Weights of a small transformer language model: MLP 512 SwiGLU, RMSNorm before each block.
Each number is 128 + 32 x the weight over the matrix's rms, rounded and kept within 0 to 255. Layers, rows and columns count from 0.

# layer 4 MLP down (transposed), 512x192, rms 0.056, rows 441-475, columns 128-191
[[160 106 104 162 138 104 145  96 115 122 128 153 166 126 130  47 198  65  93 161 137  87  45 176 117 144 155 182 189 106 127 157 127 136 107 118  85 147 111 117 116  88  90 163 129 157 135 147 178 101  52 124 151 106 161  36 122  61 118 129 170 125 106 106]
 [124 125 138 124  98 138  84  83 110 136 130 129 142 149 137  93 178 170 162 102 128 111 136 111 171 125 107  51 144  86 132  92 101 127 115  89 179 123  95 121 133 158 139 110 171 125  78 139 137 136  68 182 129 144 134 147 113  83 122 145 190 101  60  29]
 [180  93 139 130 204 128  93 106  93 133 111 190 149 102 103  93  91 122 126 121 136 155  89  93 125 123  85 120  97 114 158 143 166 154 156  82 110 149 127 154 163 143 110 104 113  92 142 148 133 132  92 118 108 134 146  94 155 112 103  36  96  77 129 123]
 [144 140 178 129 138 161 156 113 161 161 152 108 121 174 174 117 184 128 137 157 107  99 111 131 142 113 140 143  84  98 155 138 150 111 120 160  97 131 127 164 106 114 165  83 106 134  81 189 146 124 137  87 134 138 114 116 100  95 178 109 154 125 111 173]
 [113  96 164 195 129 117 185 157  92 122 149 122 126 123 173  90 151  97 161 142 109 143 106 121  88 100 162 153 156 139 155  81 194  88 154 151  91 215 124 126 112  51 152 129  95 126 168  65 163 131 105 128 136 195  69  56 154 146  82 192  93 164 147 119]
 [172 168 143 138 186 116 172 109 135  84 145  82 123 142 108 157 131 143 144 187 166 110 168  80 100  76 166 143 194 167 150 118  81 151 120  60 120 136 115 171 101  85 124 123 112 114 139 163 136 161 101 123 146 148 153 142  96 167 148 104 119 146 170 131]
 [107 169 164 171 183 131 108 131 171 104 119 107  90 141  82 175 153  78 151 117 132 178 179  85 190 128  72 160 160 140  92  87 153 150  73 116  93 145 110  61 141 114 126 126 107  95 120 125 114 131 161 120  62 183 120  96 180  97 145 160 149  99 128 128]
 [187 177  83 140 147 115 165 121 139  86 134 129 152 146 132 141 162 139 107 155 130 201  68 107 127  81 132 149 158  77 111 127 121 139 133 125 177 133 135 127 132 197 141 143 138 113 136 162 139 120  98 124 192 173 182 141 115 118 113  96 138 182  91 134]
 [143 130 157  71 147  96 133  66 114 128 121  90 129 164 126 138 130 117 133 119  99  96  86 161 120 160 111  97 100 105  51 109 149 132 169 151 115 156 119 136 179 160 112  72 108 136  88  77 118 168 146 139 113 107 159 143  96 172 150 102 135 113 126 162]
 [142 119 134  65 123 138 139  89 157  87 125 114 180 101 127  96 136 108 154 163 131 100 123 158 141 116 103 186 127 126 152 180 127  76 114 136 174 153 112 138 183 104 167 119 132 159 182 151 172 112 188 116 152 107 193 126  83 105 129 133  84 111 150  83]
 [147 101 149 139 141 110 138 130  80 143 139 117 133 119 119 127 106 130 148  90 112 111 165 148  73 140 181 137 137 130 176 131 140 100 132 140 190 127 132 163 117 171 135 147 126 149 107  95 201 109 172 143  89 118 135  97 167 167  97 113  81 146 112 115]
 [121 129 101 141 123 176  77  91 142 188 162 148 185 148 130  52 174  99 109 158 143 132 117 167 117 104  76  97  89 149 133 142 127  86  89 146 100 179 107 116 115 106 148 115 173  94 138  57 140 127 144 135  92 216 133 133 106 113 117 171 115 113  75 124]
 [119 182  81 183 126 130 182 201 198 109 101 121 104  92 148 144  88  74 175  91  90 146 114 151  38 146 121 135 140  84 133 134 130  74 114 127 185 138  95  99  63 126 106 123 148 142 124 136 147 117 111  91 245 176 196  74 161 139 132 142 103  79 119 170]
 [140  76 103  56 172 126  95 145 167 148  94 118 194 161 159 177 186 115 170 164 107 105 107 138 143 119 162 163 138 154 136 169 109 119 157 128  59 165  52 133 108 106 101  90 145  80  85 173 116  93 128  86 151 157 145  79 106 114 134 130 156 129 131 108]
 [115  73 155  69 186 126 143 148 184 132 114  89 144 112 125 124  85 124 129 108  71 123 132 151  79 108 105 122 164 104 151 108 148 120 147 129  69  73 133 145 124 122  92 136 118 158 108 158 112 145  94  81 151 104  94 164 159 165 128  92 108 191 139 142]
 [113 104 113  96 112  96 166 113 167 143 145 159 138 200 123 101 128 136 134 106 144 166 144 167 137  73 182 141  86  72 168 133 194 129 129  95  95 148  99 209 164  85 188 128  91 117 126 137  90 151  94 102 150  92  78 160 151  86 151 166 127 155 150 154]
 [138 119 124  89 179 200 120  63 112 131 145 130 143 181 198 151  92 165 159 181 144 136 109 122 125 126 101 186 106 101 119 119 130  73  77  88  83 151 150 124 115 139 122 107 117 121 150 139 110 155 143 132  92 130 119 164  95 125 150 135 185 138 112 140]
 [153 133 139 178 124 110 102  90 151 145 131 102 141 100 146 148 152 125  92  48 134 120 174 103 157  44 177  64 151  81 119 119 142 126 138 117 151 168  97  78 139 125  73 117 138 106 106 120 135 124 125  89  81 156 159  40 164 141 112 131 133 142 140 162]
 [105 120 146 122 158 153  93  79  55 128 143  94 170 131 156 127 174 106 153 171 121 140 170 161 154 197 103  92 154  93  83 112 101 106 102 130 160  88 181 122 174 143 114  92  58 127 138 166 125 169  91  74 173 114 132  82 159 172 111  91 171 165 160 120]
 [144 151 104 100  70 127 122 136 100 146 180  91 161  83 118  71 131 142 133 125 163 113 173 111  68 169  81 165 124 130 164 166 147 182 157 138 132 128 124 106 118 122 122 157 131 109 124 155  55 154 123 121  54 109 172  81 157 101 168 111 129 199 121  57]
 [105  69 149 119  85 156 190 110  97 127 130 119 142 147 172 153  84  86 144 194 136  98 103  56  89 193 108  53 143 176 151 146  88 183 130  84 145  90  88 100 112 161  83 150 110 183 166 139 142  67 110 132 137 110  83  89 115 148 163 111 135 138 111  80]
 [166  99 175 124 126 153 166  98 107 145  91 100 123 159 129 146 115 154 155 141 109 151  95  83 114 181 129  80 121 138 155 186 137  51 133  76 154 141 101 163 140 135 110 130 138  84 127 177  75 122 138  83 173  71 171 182 146 148 108 105 158 107 179 119]
 [ 95 132 114 112 144 160  97 168 176  66 163  95 198 116 103 131  99 160 112  88 144 131  72 103 173 155 151 102 160 131 172 126 122 164 169  76 112 107 168 113 118  71 137 146 114  88 169 120 143 101 113 113 139  94 174 150  91 165 105  95 163  82 127 162]
 [ 57 118 106  31 124 117 110 150 163 113 141 111  77 162 135 117 153 185 139  83 112 144 121  87  88 142 102  89 154  91 103  81 108 175 216 130 116 115  56 137  94  94  93 192  85  76 150  78  92 119 124 140  90 181 127 151 171 159 156 166 128 129 161 113]
 [199  97 125 119 150 135 180  87 122 117 105 160 146 117 178 108 130 117 136 155 161 166  92 112 115 167  90 159  73 171 114 151 139 120 102 126 128 129 156  68 131 191  99  96 176 211 112 133 176  84 103 110 121 182 102 122 127 132 134 136 123 133 145 105]
 [115  98 157  93 123 193 146 116  82 134 127 119 109  47 118  78 131 123 150 115 108 105 143 179  88 168 134 108 112 166 146 125 105  59 149 157 120 137  98 158 135 146  84 167  83  69 131 129 137 144 113  90 147 127 128 183 138 127 124  93 142  95 169 126]
 [196 105 143 113 136  98 153 159 129 137  61 128 151 112 124 103  54 157 136  68 137 143 121 112 153 125 152 143 156  94 106 127 136 110 102 153  85 161 139 129 140 193 136 150 204  59  98 130 170 136  64 179 167 102 123 130 110 114 114 122 101 161 198 165]
 [ 72 130 123 183 171 119 164  99 124 120 168 105 104 165 113 146 105 112 113 135  59 165 119  84  83 141 102  63  50 136 134 158  70 127  97 127  60 142  62 116 127 142 111 135 134 111 146 137  85 126 195 117 119 140 157 188 166  73 132 134 173 149 150  87]
 [164 120 140 113 132 139 126 176 101 166 156  92 135 112 126  92 134 131 119 106 143 164 148 180 124 141 144 105 155  79 101 133 185  88 141 122  79 106 127 119 118 200 148 116 136  77 129 138 179  64 163 100  97 114 141 131 135  69 109 139  91 116  88 128]
 [181 140 143 163 112 148 122 158  93 155 149 153 109 135 129  98  85 167 110  94 168 127 116 110 147 136 155 154 110 161 184 120 135  94 164  65 163 192 117 113 151 152 138 131  97  99 167 101 168 132 164 142 127 123 148  62 114  98 105 163 179 148 149 101]
 [167 118 118 128 101 144 184 111 112  88 149 141 169 109 159 120  83 113 134 140 119 123 100  74 169 123 144 150 184 116 132 129 141 158  92 119 133  93 105  79 180 138 142 154  72 110  95 116 141  83 187 116 115 158 187 141  86 113  88  83  82 159 150 131]
 [ 87  68 122 124 131 139 111 156 146 142 120  68 111 158 161 110  83 150 104 187 191  91 140  28 136  92 122  68 117 133 147 117 153 109  98 175 130 136 127 108  80 190 174 192 110 142 163 122 114 146 111  78 167 147  97 118 136  82 163 124 133 149 144 154]
 [117 199 134 152 141 109 131 140 145 136 130 117 122 136 161  58 167 148 160 134  64 157 116 182 145  92  96 157 133 124  98 116 127 141 103 167 107 107 103 128 185 136  86 134 151  98  78 142  98 180  98 149 180 184 159 137 137 143 135 110 107  73 101 125]
 [ 77 118 146 138 169 116 114 101  68 170 177 117 140 196 150 136 136  93 112 117 161 168 151 130 156 156 120 103  99 141 130 163  77 141 138 156 122 179 139 144 113 153 197 194 105  77  65 149 149 169 103 145 100  54 140 126 113 127  82 117 168 176  97 106]
 [120 143 124  58 136 142 132 113 106 122  75 159 149  87  66 102 130 123 130  74 176  79 107  95 132 187 165 135 146 136 150  28  88 193 153 143 153 132 112 113 133 158 129 118 103 156 137 134  85 111 141 140 117  76 116  94 119 173  76 100 158 154  67 118]]
# layer 4 MLP gate, 512x192, rms 0.0572, rows 442-476, columns 128-191
[[138 140 106 135 101  79 125 135 161  75 109 131 122 117 118 205 104 188 147 194 114 163 115 121 114 156  92  47 138  87  65  85 150 112 142 138 145 134 132 149 158 100 174 113 149 113 127 130 136  97 112 138 142 145 138 163 107 118  88 115 140 137  76 139]
 [105  87 149 146 167 124  67 128 106 101  84 119 144 116 175  89 102 141 164 119 115  79  97  55 139 115 145 111 114  99 102 150 145 140  57  98 186  88 176 116  98 104 137 149 140  95 138 125 176 125 141 149  97 145  90 152 145 105 147 152 129 145 128 136]
 [149 112 100 163 133  96 131 138 140  73 111 126 184 120 125  98  59 120 143 151 157 109  88 112  56  88 103 136 186 162 102 184 161 154 107 133 130 135 189 103 116 121 173 141 110 138 140 129 123 148 140 128  73 108 143 100  98 149  94 136 127 113 163 139]
 [146 243 152 181  87 142 140 127 102 163 138 109 174  88 132  61 175 173  76  91 102  74 155 183 117 120 137 104 121 147 128 172 173 162 118 154  67 131 155 169 161 125 112  99  85 142 131  91  86 157  80 167  83 138 138 132 135 138 113 126 128 138  92 179]
 [143 168 153 214 121  98 126 105 144  51  95 120 167 167  53 141  74 151 133  88 135 126 156  68 147  77  75  88 113  97 182 135 110 151 150 114 133  49  92 169 138  56  98  90 102  84 121 171 155 164 112 122 166 115 146  87 122 140 126 148 140 147 110 133]
 [124 150 121 140 105  72 140 147  34 169 153 147 170 150 109 193  91 184 157 157 132 154 111 221  91  92 143  99  80 123 110 148 132 123  94 111 106 115  78 157 109 114 129 116 141 158 159 154 160 119 124 100 144 127  37 135 112 179 130 105  92 149 165  95]
 [106 106 136 114 122  86 164 160 127  96 130  81 120 137 170 156 112 127 133 145 152 159 109 168 138 118 100 141  93 128 161  77 160 137 150  79 127  98 155  90 174  87 159 109 138 160 116  97 133  99  87 112 118 102 177 116 109  93 154 135 172 167 103 174]
 [115 102  95  92 148 100 171 145 132 117 108 104 170 155 125 123 175 102 129 173 126 131 148 152 126  69 107 114 136 132  94 145 159 134 120 119 135 110 153 160 130 104 119 131 141 173 148  90 112 186 147 124 198 134 116 232 103 152 183 186 143 130 117  63]
 [159  82 113  84 159 162 156 125 110  97 129 193 109 107 120 123 100  98  90 118 145  83  83 161  90 127 148 164 142 130 118 103 173 131 161 159 108 125 124 113 150 151 141 148 174 133 157 110 132 174 131  96 149 142 129 148 146 131 140 172 119  77 139 131]
 [129 162 181 130 134 119 131 157 110 109 137 103 148 119  78 122 169  51 145  79 122  75  76 119  94  92 116 120  48 144 154  87 126 123 141 136 136 151 161 151 149 126 142 170 150 166 114 124 103  88 128  82 110 126 149 125 147 113 174 124 127 109 171 130]
 [161 109  54 109 116  95 176 148 124 153 128 165 102 172 100 132  88 104  92 130 139  98  94  52 133 116 149 159  96 105  99  92  67 119 154 145 121 134 145  92 156  69 129 127 168 132 141 128 132  64  85 128 120 113  84 165 203 153 111  76 143 137  82  93]
 [ 87 124 102 146 223 173 137 132 104 106  80 124 173 145 190  66 170 186 112 191 139 152 208 108 179 127 111 127 142 160 139  94 157 109 136 132 111 132 122 149 134 140 135 163 123 161 136 185 100 174  68  69 112 157  82 132 158 145 152 137 110 132 138 105]
 [148 151 127 137 133 106 165 162 124 106 165 119 167 156 120 100 116 171 150  91  65 131 128  85 128  53 132  94 187 158  98  98 104 140 155 179 121 154 159 184  81  91 109  97 140 177  85 122 111  99 129 141 120 139 111 106 108 131 107 122 138  61 137 123]
 [115 143 118 107 172 115  85 136 144 136 128 165 117 137  93 157 127 134 104 140  59 191 108  97 135 117 160 127 125 143 165  82 111 112 157  83 106 127 144 100  74 169 158 145 120 122  97 119 165 187 126 165 158 115 177 133 156 198 113 135  95 191 121 175]
 [153 103 153 171 149 142 154 151 127 159 184 129 154 105 102 121 115 120  86 210 140 171 122 102 108 165  99 197  86  95 114 159  85  92  90 117 132 110 146  89 137 156 183 126 183 173 139 181 120  73 128 124 131 129 195 131 165 190 132 133 129 119 159 149]
 [143 124 179  81 139 110 165 134  79 143 141 176 169 146 103  74  87  71 181 102 114  98 118 174 146 135 139 148 133 110 140  57 110 144 127 150 112 135 155 192 140  92  58 134 133 122 120 119  90 129 118 143 164 115 130 159 130 155 112 168 160  75 106 126]
 [ 67 152 105 145 181  95 162 136  99 151 125 138 137 158 121 185 104 176 122 115 152 131 141 171 115 113 163 115  80 153 107 196 102 119 140 158 136  85 150 124 144 131 198 166 118 127 119 143 127 167  87 111  97  97 146 170 154 124  88  86 129  91  96 100]
 [114 114 186 122  94 107 116  97  88 138 167 167  85 120 114 171 112 146 121 143 112 139 150 141 107 158 220 156 124 112 102 109 144 108  61  90 183 106  68 111 132 102  97 172 141 127 151 175  85 127 120 133 164 167 116 108  92 103 136  74  72  83  96 146]
 [110 117  74 139 170  99 117 190 117 108 129 173  50 150 134 122 162 143 122 108 134 122 111  84 130 110  94 135 157 147 124 117 160 121 163 151 223  96  98 100 181  97 118  52 186  84 134 159 127 126 150  91 117 142 138 157 145 154 103  48  63 153 154  97]
 [ 33  55 165 114  97  99  95 118 115 109 165 129 116 121 167 113 113 119 101 124 131 105 110  70  97 147 128 127 130 116 177 149 154 161 162 128 113 110 181  81  97  91 127 132  93 169 142 167  79 146 169 194 116 118 177 141 127 101 140 176 119 117  81  72]
 [104 137 150 119  97 157 162 128 161 139 118 125  83 124  99 118  84  71 153 108 143 146 205 100 115 153 124 122 132 145 202  73  88 164  85  92  76 149 125 114 161 165 156 176 162 124 110 174 147 125 146 125 142 111 111 101 143 134 150 161 180 101 104 151]
 [170 117 143 129 141 113 173  61 140 190 103 112 143 134 135 106 116 129 128 188 103 156 128 180 109 129 121 106 115 120 164 133 119 121 112 132 122 134 153 100 194  97 175 140 195 141  99 161 129 100 119  97 151 139 131 115 150  86 151 139  99  81 100  98]
 [ 49 154 115 122 211 142 113 114  64 132 114 144 101 161 104 117 133 144 132 126 124 133  80 148 143 120  81  69 140 102 123  96 158 117 162 146 158  61 105  91 115  84 148 107  91 147 170  36 170 138  80 103 158 140  78 134 149 178 112  92 143 119 152  94]
 [105 197 128 137 124 145 107 122  99 136 104 155 123 143 128 142 128 132  69  84 113 116 148  67 148 137 152 131 178  96 117  76 137 165 146 121 123 140  80 149  81 129 141 150 129  57 156 124  86 156 159 166 113 126 101 125 148 106 109 126 119 134 141 167]
 [163 149 117  93  75 145 149 132 114 131 154 160 108  83  73  98 132 138 153 115 142 167 117 164  78 134 110 162 117 166 110 127 167 102 137 144 129 110 119 101 110 101 102 120 107 121 121 120 124 145 122 137  94 143 151 128 112 114 179 117 126 118 158 120]
 [ 89 146 133 173 149 120 133 135 133 104 107 130 162 156 131 113 183 124 103 148 200 145 161 149 183  94 177 117 132 156 117  73 123 101 103 115 123 150 164  72 134  90 150 170 123 130 136 173  91 139 121  90 144 147 147  83  93 129 142  66 128 119 164 164]
 [179 120 169 129 144 156 155 148 115 162  84 119 177  99 107 104 108 146 126 118 180 111 130 116 126 130 106 195 148 142  69 111 169  95 139 139 149 177 107 155 128 127 147 163 145 162 159 149 147 131 100 104 171 167 140 208 143 120 120 139  81 114 113 133]
 [127 116  97 124 152  89 155 117 166 101 156 130  80  89  77 121 150  49 138 103 151 126 158 113 129 148 116  93 160 164 132 161 203 115 107 157 160  62 152  93 103 120 110 163 155 110 140 119 123  98 124 107 137 111 157 133 107 112 149 121 166 156 146 103]
 [ 85 107 195 134 146 108 105 112 127 127 131 133 205 160 100 163 135 141 119 171 140 156 136  98 153 136 124 146 100 100 150 124  71 144 128 154  83  99 122 117 165 107 250 139 140 195  92 209  94 145 111 107 139  77 168 112 101 172 112 131 116  98 104 107]
 [110 134 115 167 166 146 119  82  93 141 171 121 142 101 185 145 119 123  87 171 119 111 159 142 112 122 125 102 142  86 155 124  69 163 111  46 149 159 121 164  62 116 170 146  65 147 128 103 177 164 135 162  90  94 128 167  71 150 199 110  71 101 113 116]
 [ 86  75  86  99 175 124  96  90 192 113 109 146  95 173 101 107 120  93 112 144 189 101 121  88 136 174 126  38 130 121  99 135 112 177  95 114 141  97  77 123 137 144 158 172 113 113 164  89 133 132 170 161 146 154  74 131 134 203 124  97 168 184 141  99]
 [ 89 152 146 109 123 147 126 181 102 103 128 133  84 124  81 123 118 132 150  92 152 102 138 102 153 101 142 186 144  91 122 106 103 117 139  95 117  59  88  52 104 129 141 137 171 123 137 114 147 127 173  84  71  56  99 172  91 151 143 121 105 150 138 147]
 [138 124 192 172 142 126 154 136 110 131 168  85  87 163 157 115 140 181 161  79 119 180 139 155 133 125 141 109 159  91 125 163  69 122  71  67  97 156 129 116 144  83 116 170 160 160 100 124 115 122 138 120 134  99 142 112  77 127  89 158 109 144 145 148]
 [ 69 188 121 112 154 119 183 104  92 138 163 182  91 151 140 141  60 130 145  73 142 109 184  56  77 131 108 139 132  78 165 134 111 113 175 131  80 156  83 102  97 123 100 140 126 155 192 126  83 126 130 121 108 116  91 151 123  89 121 100 131 149 108 142]
 [178  82 115  63 172  93  80 158 169 119  81 165 137 144  98 137 109 135 135 137 132 146 164 124 199  67 153 167 150 150 112 130 157 147 131 126 174 178 160 113 118 164 122  83 129 136 175 121 104 120 121 177 191 175 143 150 138 182 111 126 142 150  98  78]]
# layer 4 MLP up, 512x192, rms 0.0544, rows 442-476, columns 128-191
[[131 195  74 193 199 119 126 108  94  87 145 135 142 173 166 178 127  91  75 161  90 132 141 132 116 133 185 122 106 177  94 122 144 123 116 156  73 125 100 119 158  68 125 149 116 103 173 127 101 129 115  90  94 130  73 116 162 158 195 119 116 157  97 128]
 [117 162 149 179 155 143 119 118 186  65  78 100 129 151 119 118 113 113 144 128  76 137 117 112 116 136 152 107  78 136 166 140 125 161 130 123 143 127 135 134 145  82 135 136 138 108 138 142 110 179 184 150 137  89 123 136  97 100 101 138 130  80 116 155]
 [ 93 152 132 166  99 108 121 106 118 107 118 212 162 140  87 138  58  43  87 154 146 174 155 110 139 159 104 139  95 169 130 107 180  94 144 137 189 109 181 106 107 155 128 152 152  67  95 121 100 159  91 102  58 118 139 106 154 192 109 147 137 137 171 132]
 [175 135 112  74 100 193 142 157 148  98 162 167 114 150 129 148 133 120 131 194 107 133 155 131 143  96 135 118 108 180 163 123 106  94 143 131 145 125 109 110 105 128  91 151 123 133 150 124 168 117 113  85 134  83  63 168 166 142 150  98 146  89  22 137]
 [140 113 103 122 121 128  90 162 134 122 139 173 120 151  66 147  66 178 170 107 166  99 139 119 117 157  81 125  67 104 125 115 103 172  76 115 116 117 119 109 126 138 117 164  97 153 178 124 112 130 122 198 110 153 135 156  84 165 124 118 162 156  86 207]
 [151 172 186 109 198 149 166 100 116 103 173 120  99  94 120 162 197  65 114 134 129 140 149 134 115 184 145 127 150 158 103 128 107 164 134 152 150 130  54  88 217 148 160  60 159  96 126 165 174  90 127 124 105 163 109 123 203 149 131 179 128 151 137 110]
 [119  75 119 147 132 135  97 170 152 173  98  91 113 154 171 121 110 139 127 110 131 143 130 153 119  86 110 143 116  92 163 101 103 142 135 123 109 140 126 121 187 153 140 232 107 112 120 157 176 139 161 109 153 193  90 113 109 164 111 171 149  79 134 178]
 [144 147  67 127 126 148 123 209 125 130 156 177 106  80 153 106 105 133 139  84 152 152  86 124 140 132  91 155 108 106 173 116 133 144 104 120 142 154 112  92 107 160 149 142  91  97 171  99 157 105 142 132 115 104 174 148 112 168 155 159 141 123  92 129]
 [119 132  60 117 101 133 127 119  88 117 100 103 156 151 107  92  86 189 129 105 185 188 121 130  91 154  60 101 147 177 185 148 160 101 126 117 107 142 143 132 195 146 125 135 154  99 150 163 162 134 167 105  72 188 143 148 102 114 106 163 106 136 140  65]
 [130 134 152  86 153 168 142 143 163 160  95 125 160  79 115 123 114 102 161 133 146 111 132 169 146 127 147 180  53 167 109 124 121  98 114 121 126  96 133 105 118  92 144 127  99 148 126 176 135 169 130 126 100 157 116 145 107 155 124 145 166 110 151  77]
 [ 86 148 115 117 106 108 183 158 101 159 127 111  85 119 117  65 148 140 142 107 124 151  61 185 149  63 118 187 128 142 147 129  98 111  98  90 154 173 148  78  81  72 105 106 145  63  81 107 126 138 122 152 196 136 171 125 177 107 140 107 124 136 121  94]
 [127 138 137 162  92  97 106 197 158 170  96 131 118 167 105 137 124 120 190 162  72 126  68 121  95 161 126  82 149 116 119 119  95 145 171  23 122 149 127 164 112  65  94 120 111 141 135  90 123 122 108 127 174 164 133 138 109  84 196 156 149  79 137 194]
 [115 100 124  99 106 100 170 146 128 192 175 117 116 113 169 167 135  99 172 173 159 108 140 186 103 103 109 181 155 100 116 132 148  96 159 139 115 114 106 169 181  75 166  62 136 158 122 121 146 130 183 154  84 155 176  85 104 177 107 167 108 102 113  73]
 [131  85  64 155 126  76 157 146 152 139 176 145 158 101 100 166 209  71  98 152 137 123 126 134 128 162 129 119  88 149 159 118 116 105 150 131 124  80 175 115 170 107 173  74 198 159 113 117 166  88 157 173 131 126  94 152 102 157 147  84 131  98 190 106]
 [ 47 104  61 129 118  69 123 151 126  82 146 135 135 153 149 119 128 180 111 122 187 155 157 179 102 116 174 153 105 141 121  78 112 106 154 135 168 140  91 155 125 167  48  69 125 181 109 197  59 125 159 142  96  76 158 112 130 124 145 132 135 156  79 137]
 [ 99 113 114  95 140 167 146 142 126  90 166 197 126 187 135 131 118 178 124 116 100 111 125 167 138 121 123 112 162 116 189 151 148 104 213  90 111 197 102  63 128 109 170  95 108 110 170 110 199 204 173 157 118 150 135 193 199 101 152 131 166 131 145 134]
 [122 121 108 110 132 153  79 160 128 121  83 125 123 140 117 137 148 108 104 136 160 115  84 126 139  92  60 128 138 152  90 104 121 139 150 105 180 110 104 142 149 168 130 126 133 114  82 140 162  85 124 132 153  70 116 105 168 161 102 100  98 127 108  92]
 [133  87 122 120 101 136 123 179 124 102 152 104  93 168 111 140 133 117  84  84 173 106 179  96 143 152  83 119 128 154 144 148 186  71  83 173  77 119 149 111 132  65 124  81  76 106 141 137 158 135 137 138 133 154 144 161 120 157 142 181 156 189 205 106]
 [137 141 122 142 174 125 133 162 151 163 138 142 141 138  87  48 132  81 141  81 178  62 142 126 124 115 134 143 100 118 106 156 166 103 136 105 128 133 120 130  67 215 124 134  90 107 192 164  70 105  90  91 163 112 160 149 204 141  87 111 146 116 126 126]
 [122 100 128 109  89 101 133 168 132 117 119 162 176 106 115 138 136 145  90 120  77 139 148 128 144 146  99 113  74  83 115 139  99 143 147 115 150 147 134 147 101 155 125 141 142 122 172 125 122 100 118 220 101 118 120 118 168 152 140 130  83 129 207 100]
 [ 75  96  86 156 139  94 158 174  75 166 113 194 172  40  77  72 118 138  98 157 138 110  48 108 131 126 137 210 121  88 138 108 178 158 136 110 173 120  77 180 148  97 177 126 189 162 137  87 159  94 130  99 158 137 147 142 113 155 110 167 138 180 182  96]
 [155 133 105  65 152 170 136 179 111 117 161 125 109 131 147  88  92 144  83 133 144 108 117 133 112 124 126  90 146  94 151 117 158 138 135 121  98 105 135 124 101 127  87  71  78 127 100 113  95 111 102  68 185 114 132 139  95 155 127 144 172 156 181 132]
 [ 92 104 120 117 166  95 101 165 126 126 164 140 131 127  78  66 194 136  94  99 169 161 134 119  96  73 153 118 130 108  77 147 165 134 171 134 146 113  40 152  83 132 137 167 119  92 164 171 129  92 129 118 121 148  65  92  97 128 159  78 118 105 109 115]
 [ 92 123  71 103 119  83 170 156 158 177 171 167 142 178 167 116 130 143 175 158 165 102 148 100 157  78 106 125 150  97 103 130  86 166 133 148 190 103 130 144 162 113 137 153  93 156 145 112 105 164  82 153 109 100 176  82  58  95 114 124 145  86 140 134]
 [161 136 122 107  99 106 121 216 106  90 124  92 187 142  76 127 126 107 189 123 151 155 136  94 189 104 162 143 150 130 159 135 101 111 169 132 131 150  78 131 119 149 137  84 138 141 130  96 114 142 149 141 131  79 113 104  81 165 122 154  98 158 130 110]
 [186  94 118 156 145  91 134 108 119 132 100 104  92 109 100 107  62 146 183 108  59 105  77 137  97 104 121 151  62 126 113 196 126 164 125 145 140 169 123 219 163 175  99 128 175  34 107 115 184 104 102 164 116 131 156 113  77 168  74 143 161  92  80 152]
 [100 129 111 140 138 140 108 136 128 116  83 187 114  92  97 145 161 158 141 151 136 161 202 148  59 147 124  83 137 145 114 137 164 127 118  73 129 145  85 122 125  81  93 137 135 132 118  89  87 146 136 141 168 160 127 133 158  84 152 165 135 114  93 116]
 [154 165 104 100 143  97 136  98 129 138 118 167 127 145 138 149 140 163 161 106 154 134 114 183 124 110 121 149 164 155 184 134  84 123 107 106 197 131 157 180 127 149 112 108 153 160 112 101  82 117  98 146  99 114 136 163 166 232 128 142 152 144  98 111]
 [105 166 162 166 117 128 106 158 139 165 107 174 121 159 113 128 112 132 129 157  83  93 126 176 133 159  96 168 148 104  98 146 122  69 146 107  97 166 127 146 161 180 117 102 128 103  86 114  65 123  90 152 169 106 131 103 127 107 153 183 174 132 130 162]
 [178  80 115 146  73 165 164 155 184 112  91 102  97 145 161 130 152 154 132  91 109 114 178 192  92  89  88 111  85 165 110 101 103 173 119 193 134 160  90  90 108 147 161  84  84 158 148  97 122 146 103 169 112 153 111 135 141  76 121  97  82 139  94 115]
 [148 108  97  89 134 171  71 144 134 118 199 125  92 115 106 120  91 108 122 122  59 129 149 116 131  97 100 108 136 122  84 150 146  56 178 187 135 108 143 126 167 177 160  83 135 181 137 254 105 167  94  81 128 143 169 153 119  97 205  98 126  93 123 192]
 [111 102 119 105 121 167 157 119 188 158 219 136  85 120 114 164  87 104 120 107 181 109 122 163 130 158 136  88 120 134 175 108 181  96 139 148 108 150 207 131 184  91 134 141 161 156 153 122 154 140  92 133 111 151 173 146 122 110 106 161 110 160 142 145]
 [103  95 154 144  99 147 121 126 237 125  86 124 125  90 157 159 104  93  94 153  92 114 148 128 159 127 131 138 140  76 159 108 100 181 119 132 134 169  77  93 127 168 122 119 171 110 167  94 171 128 151 174 141 152 135 144 126 130 115 164 162  92 191 171]
 [121 109 165 132 129  97  92 135 161 108 120 104  87 154 154 183 111 120 141 160 106  95 154 131 107  99 116 161 141 116 122  94  62  94 144  84 149 125 178 144  86 134 157 124 106 114 182 128 129 169 136 145  94  40 128 146 166 111 148 106 144 117 144 119]
 [179 120 131 109 156  89 141 138 161 139 154  45 134 115 112 128 168  62  52 142 113  63 135 109 120 111 144 160  83 150  95 119 117 136 166 133  90 169 118 161 124 203 153 118 179 130 106 131 111 104 181 126 164 114 133 139  61  83  71 142 133 125  74 139]]